From a checkpoint of a small transformer trained on Wikipedia.
Size: 22 layers, width 256, 2 heads of 128, MLP 704 SwiGLU, vocabulary 512, 17.8M parameters.
Architecture: RMSNorm before each block, rotary positions, no biases in attention or MLP, local attention windows.
Training: a variant of Adam for these matrices, 925M tokens, 7054 steps.
Each number is 128 + 32 x the weight over its row's rms, rounded and kept within 0 to 255. Layers, rows and columns count from 0. Numbers have three digits each. The size before them is the row's rms in percent of the matrix's.

# layer 10 attention key, 256x256, rms 0.0817, rows 0-255, columns 192-223
093:101136099093098084125128105187124140105074119181115070084071150126148141187114128149118095118132
147:183151114159103118074102157188165107076110159152165103090111085100110187099145189100159119156105
092:047116117069125125150161116104107142180132087108119173161114190186154099190077110126118143098178
106:143174105124089118097134136185140127083097140163149090092077130121131177156130160125137107137108
083:175183166180089155071160144171114119083082165130130052110127113079106166130157159148170170161077
100:113078145146200154153126106095092127124139131117106160182181127113085082092155108127087147127140
088:134123163154177156140125122082117100145131174086096142152176089105097112110152056135124172127130
089:108078126110185136171111109087084141121126090141105142172129174173101100167108106151095100115168
087:141116139136150145158109097091109116143153156122111138166196117094108074122122059122122155109169
091:163067118121093150135142120115082196133093144109133128153116148162111107186083126163121094115155
088:127172161192091142090156129175065076123082127115108087102142077098126161114189193134111134162102
081:127089145159167135162082124096098095110125138129114164146156134107125063120171138115101136115145
105:164122114152204124157069135104108102084149120086105171159141103147120100110189155090095122131133
108:159135119149074088135113171114221186152170096114211168132101110155146131144076092114138058101118
111:189056140081018143128112132159182203129119146149178140102121126095124124115100132119135100106086
085:124139089129112089085155142127122144132126114144177134121090169147174183078115158140118158113090
079:118206097148088130136106104125099108109152087164162123068110087134138197134125164120144140150176
106:140136150127088179137097102114126104105121185153184116133204122093102092094104106117146166140148
091:164122165125138126094103103137110171098131139119119087130169126046064119135124140120148146104093
086:192097122098146088105055131113148153090089141067144141147148124106099060157157140146132107086152
106:123187157170165129112131140121073078115116118181084135147146098101145169161117078119127165125122
075:139079125120149136118098130125099120101136137088084172197161127105098046111160119126092155102136
080:159135140093095130120170134128144180148105145133197119147125148151178164129087107146134120153143
095:074143113139176104109142145158115126126147159131135080168121140134121127150143114127137127121090
107:137144160108068136081148165135165168165066203123157107109150137112115118110127087130176181129101
072:093155134102076146120126116135163101164169102140207113106116152213178176155139111106150150114116
111:142062118038088130130154117149171160151133140198210111108151130096139138104052100180143133152162
107:113101156099135098119121134129079154053122120105093150152108080118110115179106175148068168131125
098:146170136117140180153129108115123109130085103091048144175081099171100141215188160126087084126136
113:143098108111047123141130044148119133138111091123169145097124122079187127102069165136135081097163
101:111147154137175133123142110175110136130086133081056108228085137185143171176173128144114103182107
105:083141153186174121140156117131116085112093143150077123143137075100162144142101131172140117145134
104:124101164114103198150086090141152115190120161167184142093158153141138118140146159146190080127108
098:107116132097149118144162160157153194140101132171178077127090174123096142127099128136127103169101
104:073127107059086181138147084121138139109134088137209130104088217128149153151074115136136114076110
095:113124134054097108127104108135178139134207131147189113108142147073134168108085107140129107116106
104:101192166117168139108172120083117151121096132162144112121104159165087191152145119172091084133086
096:114109136148217118114114141087115128090158130123132124138118137097094160100117106143104156139166
121:133139126138190103173133118139114096104187063105119145183110100130103167172105139113073127100130
101:158186114139118112115112136100151136171099119147152142086103138115071190153106111130059121106138
102:114133158143101148118026096122098079136160145092161172134179088134088152134112152125097090152112
110:142127112137162183100147157102124126130115119195129104115137168135180102057172092107176150087149
104:111115213206159119171113139111083133109090109111080124161114112143128099123157171141084106173142
074:127102116119133116229151159163098109157149122139103102178138131108104083126132125104115138101113
106:103069125065120135125129120153167147200156124130139099079148181170156066083091066111149166117122
106:116117149139129144115143105113105076102125126099095133158105115092090137169155070157148144171107
103:105109073112110160159126118066168116170158161097170134137137125107101145070115131099171128124144
107:134188140187094134200127120161131096149098109089132166102105095130118147124118083167152129139105
101:122124137087111127170112116133109140125105130144197070103106145110156149101094139135137080201104
086:135177117155172152149163086149134142122145094139089136144120118166140181195130084121116171109160
113:148124103106095064162123161104156109147116102139045102143156136136112086109121126165120106102143
090:119109130165124165162160176133106114103105145127113111145128167114125072112158136133163132118098
103:165135134151135063165073070101110103070176129031137135134125111164136105178143103120105118161153
115:135135129127126112072152160158157139140090126187134081091132192144123203100075069147151075130094
110:168188083097157109094169098120183192162164094170112125131081146152151184129127111114089078093091
088:134104099124124169142141150117120117175140159141167123141095165187115156134064129171092144114150
104:130080145121151135173154153075126107114102093113076097148152129108093093126111107141113146088123
114:053157124099117131103135143056144159105140186147179086155069153097124151155098077149146175162163
101:174109110074083098132151132083150170113126070142162083109155138111118123101102101127117191114085
104:176118077076200115094155150135139124124177149123193132111122163126103162068060114119078161074105
095:059122137083103176100154129146157140202128156182140129147107101152133126143142093149117138147140
101:156092115128128129175159113097090049122078160148130140135154136161118139079091104151129149063128
064:144164133173159101152131132145142106111151071157127145077171131151161171106057092117141137121138
124:134110139120183096104102101129076133136145098065087170155158148137135122166148081082144133121118
089:077120110141156096098098170130076184104055121131095063095098189140160166191149116185148105174161
103:104106087083068153106116138048169109093171093138184156111125137128182111174108109149108121108176
106:111092070084057133147064128041096168136158097127117171146126127142121114116179150122106122054180
073:156130068161141136187157111077132054133125093146144155162115078088105084101134158102119179135112
102:138150107130143085143127149118133103171146121152162135133108057160175129137120045078137156174133
116:123116133095064164146172126143119104086187170145163162117137129100099155144106199159045095113166
097:127143139170136172096119156108165123150101116069100071129098129106122155157129112107159169180141
100:074161144140092146083087172081105052130150104112175171117136182085124142171196118134169108115125
102:118123047094118189084159125090086131111170144105208191144123087091095123148051094090142150089168
100:165162097147096155129138159141114108186119167172110141122114113151155119038125134079149177148136
102:071128097105130119119051156130077117094057147167170102074072159083142128101118160176115077137155
107:132145159086074142172164116139123156133157144094097157147116093119139099110148171087136168169123
054:152129100163110143090121103171153082109172124130183109119105116147098167068135131046162112177101
262:162179127122092121083118138184177118076116150163159092083101111124124222112119130086156141128098
105:082093155162131145168089103121154087150110207130118114150128125137146114145105120180155065170122
107:071098099110176171146196107181094117179138152149089150160105171099144107111140117086135127150132
112:082130151145136170115139141168115122083171105113141161142134180107191086131184174104148145144117
098:195101150100122186196161129127149131100129134117085098092150122087166085128194170179149100181112
104:121119115127079136177081124133131144163163201151172187179111135164117116115152124107169106100165
110:199121146119128159078138164129123158150101079154084033203131154132196055131172120056151221131131
109:191131105156161106189161134125102113102151101099120137148050146088156113145177148172151129124130
090:161125094072148171153107116175134082126141165147137168075068151160136182169087174169109129116172
079:176179104170121139102091117186169051134147099146173104088101096126138188078076153101147077152128
120:157134135109100129118055154172153118109082129135170088138125128154091138125117137171095142144057
103:132074156110153109152137122065122122127136115044083160133127137122097110130107150202093128080109
096:124151168098111143057147189123122118173126119104116159169129161200117147128121127118121194088106
101:140131112127118121176143133097117122106151066104071179100136106133097109113156151109094131100147
103:142098128138120132137141132129151083134048119098156096116019104144090148122111153144145122189093
096:055136149122121104118128163149144127169066039143091107075152105128100145121114085125155157187125
101:138158140091037118170118128117154106198160146153154104144168116135019139162120102105131163109145
102:117146137175098128113088117105187127124086164159157065082178091118122140120084148116155105096110
093:117153190153134152133186176121144118109156181145123142121169120132156155105140071170134151085136
104:115149094159067195078125124134100071039154130140158153105113155126156160129155147083155131144115
102:127166135165158083155090109041136104101120113155074179154146114155139118167124113138154142128080
106:125130203080112108167147133171156122189133093124099124150076142151154139154143159156134193135123
097:152147167140088071192094061158125164147193119104109082091165128187163141152101132117167122083141
112:193138139103152076152061137141088174071111110172197130161108136123096151135106108156147094103153
111:121119165095100072158140187171120135088118150038131132106125093152106129121141155189136131098131
109:130064075136124095136156194111115103124099069105114049073118118128188132082145145096113133140169
083:150127147109137133087125157070195141138144102184144096140127141102072132055121097089109171147153
101:188144107089139140118144123112120117097102127206149103100155114141207116084106167145148130085116
096:119103107154116102137133079164136104120132092134161083110163125101118158154109126076146146136138
110:116113141089097194170157155154076092141160145141140087134122173103173152144075094123155089102137
107:128136168163108161194147144167192121073167118110132062149098158146119126144114132103111104167046
105:124150141093152150084111096173146189165114081107154129149103143142085128125099153143098081119150
108:109158101163106139104097093071147096137170150083172152067170085130110147167076142130134072082120
094:148145090108103120148125105088127152162145121106080181141172141138154082141161119164111150149066
102:070144128141094088102115090064139120142193094102127149136164118135151130141099124139099137096101
111:161109104170109103131097110147167173153109147116114111114158095114125109098158121152111113119156
093:051102142103144143140115080124091144160139126062102172135162129181153064153158156165152061115052
096:110111072129150099216114155120142141139089177077087169074154101116124119138133126158094100160089
104:091122114091080170193195092153116120121178171089177104078096098123142064143131120212111121121163
110:151116067124154146124136121092057180058100146108168134100054163161178111113120187125093165077065
093:158136111118113128077100074086115142088118166118169144114104136135141165135116165153106113150124
103:119173098101130095140093120178151117133148205102119131059129097086181201123135158132105086170133
094:078170073171147126146123155158158129088094143157090139144100118089092123155127085126143087127183
105:129126165165102138053077138168152113104067136058174059121075136104137192139088133157150108159085
101:164133141127141068163115107142140129144141172096156095087143121093115145126110136120130121157171
099:081144163168115114089103153139088095061151167142124122123128089144184133143152117086143158096139
106:115164132105095084100091151071136143108104094170168140062177118175122123112083176152064102125103
105:106079190159161143103138127210149131081150096130124114083153115195141100139175147102151095113110
104:172139108118103150131117083093098131124113147124150104185142113107148109094151091137142174087163
094:105077144099139151079150126110126146215065134172137191175124181153161135092087172145115178096103
097:152113080105115140170149082054114151126087077079104212163105124158119094156155117132079140111106
089:158153112089126101119111134143093133125096129140103149092168105176184119141100130085127143158186
095:181152172138110141119098126118106102064129126131175164108109124163131160115075175096132106138135
085:114121110092111129153150154110110140143159100093113136133124102146198074101083112095130122160184
086:110127143143135116085134121133117108146169126093191173110070107156086123140130132066122122157143
085:136134132114170088138155159139105152161188121134116161136187103180136074092110130113107145154170
082:166155141175159078080099105145151122118132131116168161107087125114116159152093201116073126138113
083:134158167118091170103091122168161047122089064117103161129094161148072186139176154136150093104066
077:119116106106153079145143148157120123091133150140083130125195160134050103112122128160117130109091
077:113206148158070125101109162158135114134146117096159139093084143140115176174181169148104128121100
086:113183122125129104124105174152153161098140148170065098146180158093074174103130192160090143129085
088:122091129107122102149087098086128134167150109152125140181131145134195106144115131140155111110169
085:169131177159119108150101123168125066116033120138144102125074142135218160161079154126179108129132
079:086129105108147123187093161094136152121138088137099132117183158177105140089107145114147134180123
078:100162110123190098107150152095198188105120146125060103104204143137139059095099106123107147112152
087:083147120114123170162045147101141149070102116119114103129195154109066128080139102127157094114107
097:112092129108176120116168090119108171137173084078094162126124073165067150179147126134091149075056
074:132109116117124170130138135090075151106129162109122172136127074109103147092158165105086132144155
076:111099065089200161084145187102132156145184152143070110104170153161165061080101116134096166163113
087:088131200139101150109072163153133066074134134145167085146098144102136150127166135177108124163190
085:151156109191100086136087099180124155113157098136086145145126102145044148150146158188118155139071
078:101159087174100172110070148104101174132128155133112187140115178117189108095110127163150153143176
090:100146080145144132128085151096196147098109131152114118130217179134118088067102100130139138085149
099:152141118121148148112167125106153148175170091093133136138130107143120163134118102148144113079109
081:091113153173096149157135094123107113079152157126118104114106141136218177136110135145118122128181
099:114108095128117206161107153118160128140100152154093125108152117166107094039114149097144159111145
081:127089110110128110162148181089149075124118093126076129108130120119086126093118085126124133174176
102:152070103112073122071181108193097151107103074060170146124142070149110175148117187161118203116082
096:051188127194118120142168129121133134165140088130118141106113122122123122161125166123146105095083
083:108131151099115126192152143110129118135160095101103112101123127141168090106121147108155131176171
108:060139140163117163150109125112165103079141144107139156131156149159202121070119129119142149175162
084:164148150167193142174185140085152139111071095107130094174148156082124133133117119103114208171122
103:158151168138083093160108071125173088155117143168118094148152094112149185164130122137134138066063
094:098159109135140181196063097134191146164157085143117151047211137125128125088103110090173138140109
080:111154081160124084147199127211145113131113145132131121119068091100175145149150094117163121157142
102:145098108137128121127157168120107125137140117087113142111066127127102063081136157100161127123173
073:127080092148121121131071119108096143094108099131098171123121168148068098157119116156116112168170
085:098139151123142163110056122130131151117164109160123134098161194123179098097128177107197104145156
096:148131102119098186162116118136134080062025150189083103100174192117118147058108101140123123145138
093:125115170113077143145159139163132064100104139153117126131098107098130143169108116184108136145166
104:120138100132079111185127121079121177131117139139114107096102099110200125146145107080143096123116
083:099095078103167179139125135096149151121189093125106193122182150147120055084124148093169168137148
094:161167125103151167119155111129200121174041156112109136169119175095132158116163107091083170095090
085:076160077138093137137104111110160083189146110193098078153164101126175160071198164183181137091074
119:174077107136155123148138169117092151114095107123093123123070089163118086130133161116112098129130
103:140119144173097077103183074153121086156081124131115125161095065124116188204120125144119088105114
098:107135118141116150115151148148095099091134138177154085161089095113159123129102177153138095106160
108:167103104125147156137162128117170138076102134141038118135154140108167149070088103188097162066087
073:145143153160136069086189161167138150082065165060113136150171083153184153125143092121123187133104
095:134095066132140187162176183170141196137123090117108070140115169144080085075142143137106137146140
097:080139193141068111151149120130139106141115133169116074126088118132168162160115130164129069158060
075:133195122131109081130148119164136114154061166140119089172080099106193181172138105156138107138112
108:123094087150130171066152147114066148151183128098110178128076132139119101111144159146135097146096
103:177160127145121100108169138120149138125130152138123121175059117100162157146099100111108158113047
096:140104100133151123122125111135148104193111151151104125147146147128129142060175132167189180120110
098:166114162161118112103119101142072127122106184095181130184137099108094111151112124085095121140123
086:128077100135126185138119159106074106150168058128142140121084092152051086122133089114177105156136
096:096142113145082173107185132059136133058148110131138121124166125116100154086133110140092110134123
093:095097151125159164181117171076160084088180077151088138087196123122131069061148117103126104144131
102:137078091161120159143148215141119107207192152129116115113109143147193068086095149083146116184153
100:151095119176181192132068082112125150121163147149146148124111142121174087082143122118168138140152
095:180163182086113168132078113105118043141072150138164107168100154126107092157130133204111110151181
112:155078129101142108096093140201136141136098131103165158153122119186136121146140158087153139100125
111:129166118110108089145193105116145120123097123122101079125112101115129163168078147127083126141111
083:138104080112113145099144135132133172174082163100155144135119177117208098103141127189124124122127
096:087117070132155142116075130081162068115153121124111158128179172131115070081117122134156140084121
097:135095132187176099120103132128136161045154127117152157124089170124151061147103136056098162134140
065:118172152123106120091183106144174143175054185093150141161122139114181146132156155179083126112083
127:089074124083154189148092164128106133151151122098127146141146151132102071087150150125153114154171
107:120158085144084068100148104104133129118104164113134130123156140095134180106085130177111126123081
107:118116114147150180185120158120175120196195163137153191127155148128126103120177108097147203127177
107:138133130138063105123153181130175115098117155105139165155117148098148091123135086156114135127120
086:147130169142115197152176098110151147111145105088090147131154107123125196103166173137124118102125
118:127151130137048169040164109176115126152109142135092094136107090077148156148124128189137115089015
086:073129136072105094131135083118172171154095155103089179159159189131150105097158132141136115095113
073:116149143097128107082191147151171160179120180096131156131096130100151166128134120149084113151107
156:083077125081150175127131168070106143193149122126156204120137169174120061131137116090138129179161
191:108105130098155167186114137133094138143181093097094167139129128157114073126143160133115085148154
060:168129144165113149112086130155082055069158083138166073098135075153098119152109097087168137102134
100:179113148147148154152046138170128118140170116089066109133061108149150092177128118154176145085127
106:146125161058061141124165145147140145132093109111201048150156112133134149108176076167105101093146
112:117107109107161147174110125141116137140134085105101118167172145177095080127154175137099045123160
080:147070129162095167095091193121041069099153081152134071140125124141095092173113072106177111122137
084:168117187153171094138097190118129080063159100133164144127147074140134144132125098134119168133101
093:128141114111041134040172150082099163115089113106160109087149165142174119131160041155165110153168
082:114126105121094087080073134155126127111164101148123133104163135161134125134107097137136155147048
105:086080137066066087160072137099126111113149122155135167132212174151122117106116153168148081133081
111:177182142133165165110104086123181097120140161142157164078156119085078137117149165099132134092237
099:130115190091155078121133145092096142127100152116134189147103120104095130174099177169111115126119
092:126167132116125171158096140113106094092151105134091123078127174097102165110087138145126111111192
102:166182118145150126122112139118198108129084137158172136105062100130129119097120158096128164109111
109:093156120101113154160138170150117176185122089114125134118121103147138112097101136105155108134140
086:136108120145046170160124122107125087076148085152110063128096129154150145141115122123140113158210
105:134120079162178070058095100131183115083141123104129097119125098112103143160105145050144145123100
115:183111139103098083149142082170085120149038103098109049148101145142159114165103106181166091128119
084:153119127195056158125123112074050111103132086157140109100087098126068149138086097097129149116118
117:105151114179088102125159095172181133099115113149103078059132149124123189138142086166094103150045
109:129112133126113070144047085109138062096155059180072115128153122167100090160093151112160152114097
102:119150154127106108134150162140133183076079143160136177118190147105040124101095171141097086126111
088:166070111145123169157070102067122122062145118120080053158113112121093147123114174083121162100117
111:133111164106155127125065133173072098087146069155086159110144137096044086129053153178141135108121
111:153190106115083179140151161157065142232098131094164084124051139107153106173125091098140121130118
086:072139118091152142177129097174151123153109114106078155116136115163138151104188151160105103156124
097:093121094129200126120110140132164057120080130094134106146152132120170156123167085084135141071152
098:074140121085161116153067165078150092047136080151118136135151202120087101124119111157119082071063
111:175107148082161110136029043115162052146138105221144149175154133134112133118170133142147138128141
097:137130112178143072095109090137141171112136104147158172077142132105114135209078130132122129156145
088:092113156150142183153167124120148113169138140098152150159118175183197091110163106138113065095096
108:096117158092131121162061152166111106148101098064213191118170139121117137142138144082100125087171
101:144176143132135159175182110112155094144091160066105092111147145057152159124217140142091136110098
101:081155113094131117198149131129169142187120184121099119159165159125137095071168077125141165120090
104:126188140124107125157114139224169143123110147086094080088102095101172172142107099129149098108130
104:108177109096147121152153097079096122124143111085091125091139193109089130103156109123142142165136
107:121147154169095124155157051108086118162080098090174072148083077113131156163145069100134145143107
106:139128165082124134172159154205120150121100118116056103137115149111161149121140172181092117089160
104:136087092179092160094116152079110130126160100141167165129100125132168152133127112114178145134107
097:139080111128152143105162083135149129105109075137118180121121134175127090106185139117098152164115
098:163165142128125121060170073156144101125050096095189098149153110173162143143165135158114093124163
098:172173106151099136132137137144074160154115142132155120133113082098135141146050148190209151121095
084:087153140098189115155077111144158154162103166174073200104153119134103111100137129152109116109126
110:165133157147110175090118115113097086084061108144164088097087057156113174134152168116077127104210
087:135105095092181117128135184132164157173139155120132154151140146133180155102195097123126129095136
110:130113124143136140161085124158115127089117106145131081148100113108130084125185140165140133167141
103:106109156114089171161069093122128092124112114111116185157169121147109108109171113153099104069077
101:125143143120184190115142124104129077102116080108133139147130141140174138100123162154126149167131
102:059164148097162068091102125109140092097133187134140127130183166124127134072116102116145133103069
088:122153130100134180115188095181146131176082143090130125157123119136161153125172128144082104111108
092:088173162085146127125169158105188197135130174093138125143139136126157134092183099187134105138140
090:141146132108194151150136122169152134131140154100109161143108127086117107097147133163108167097143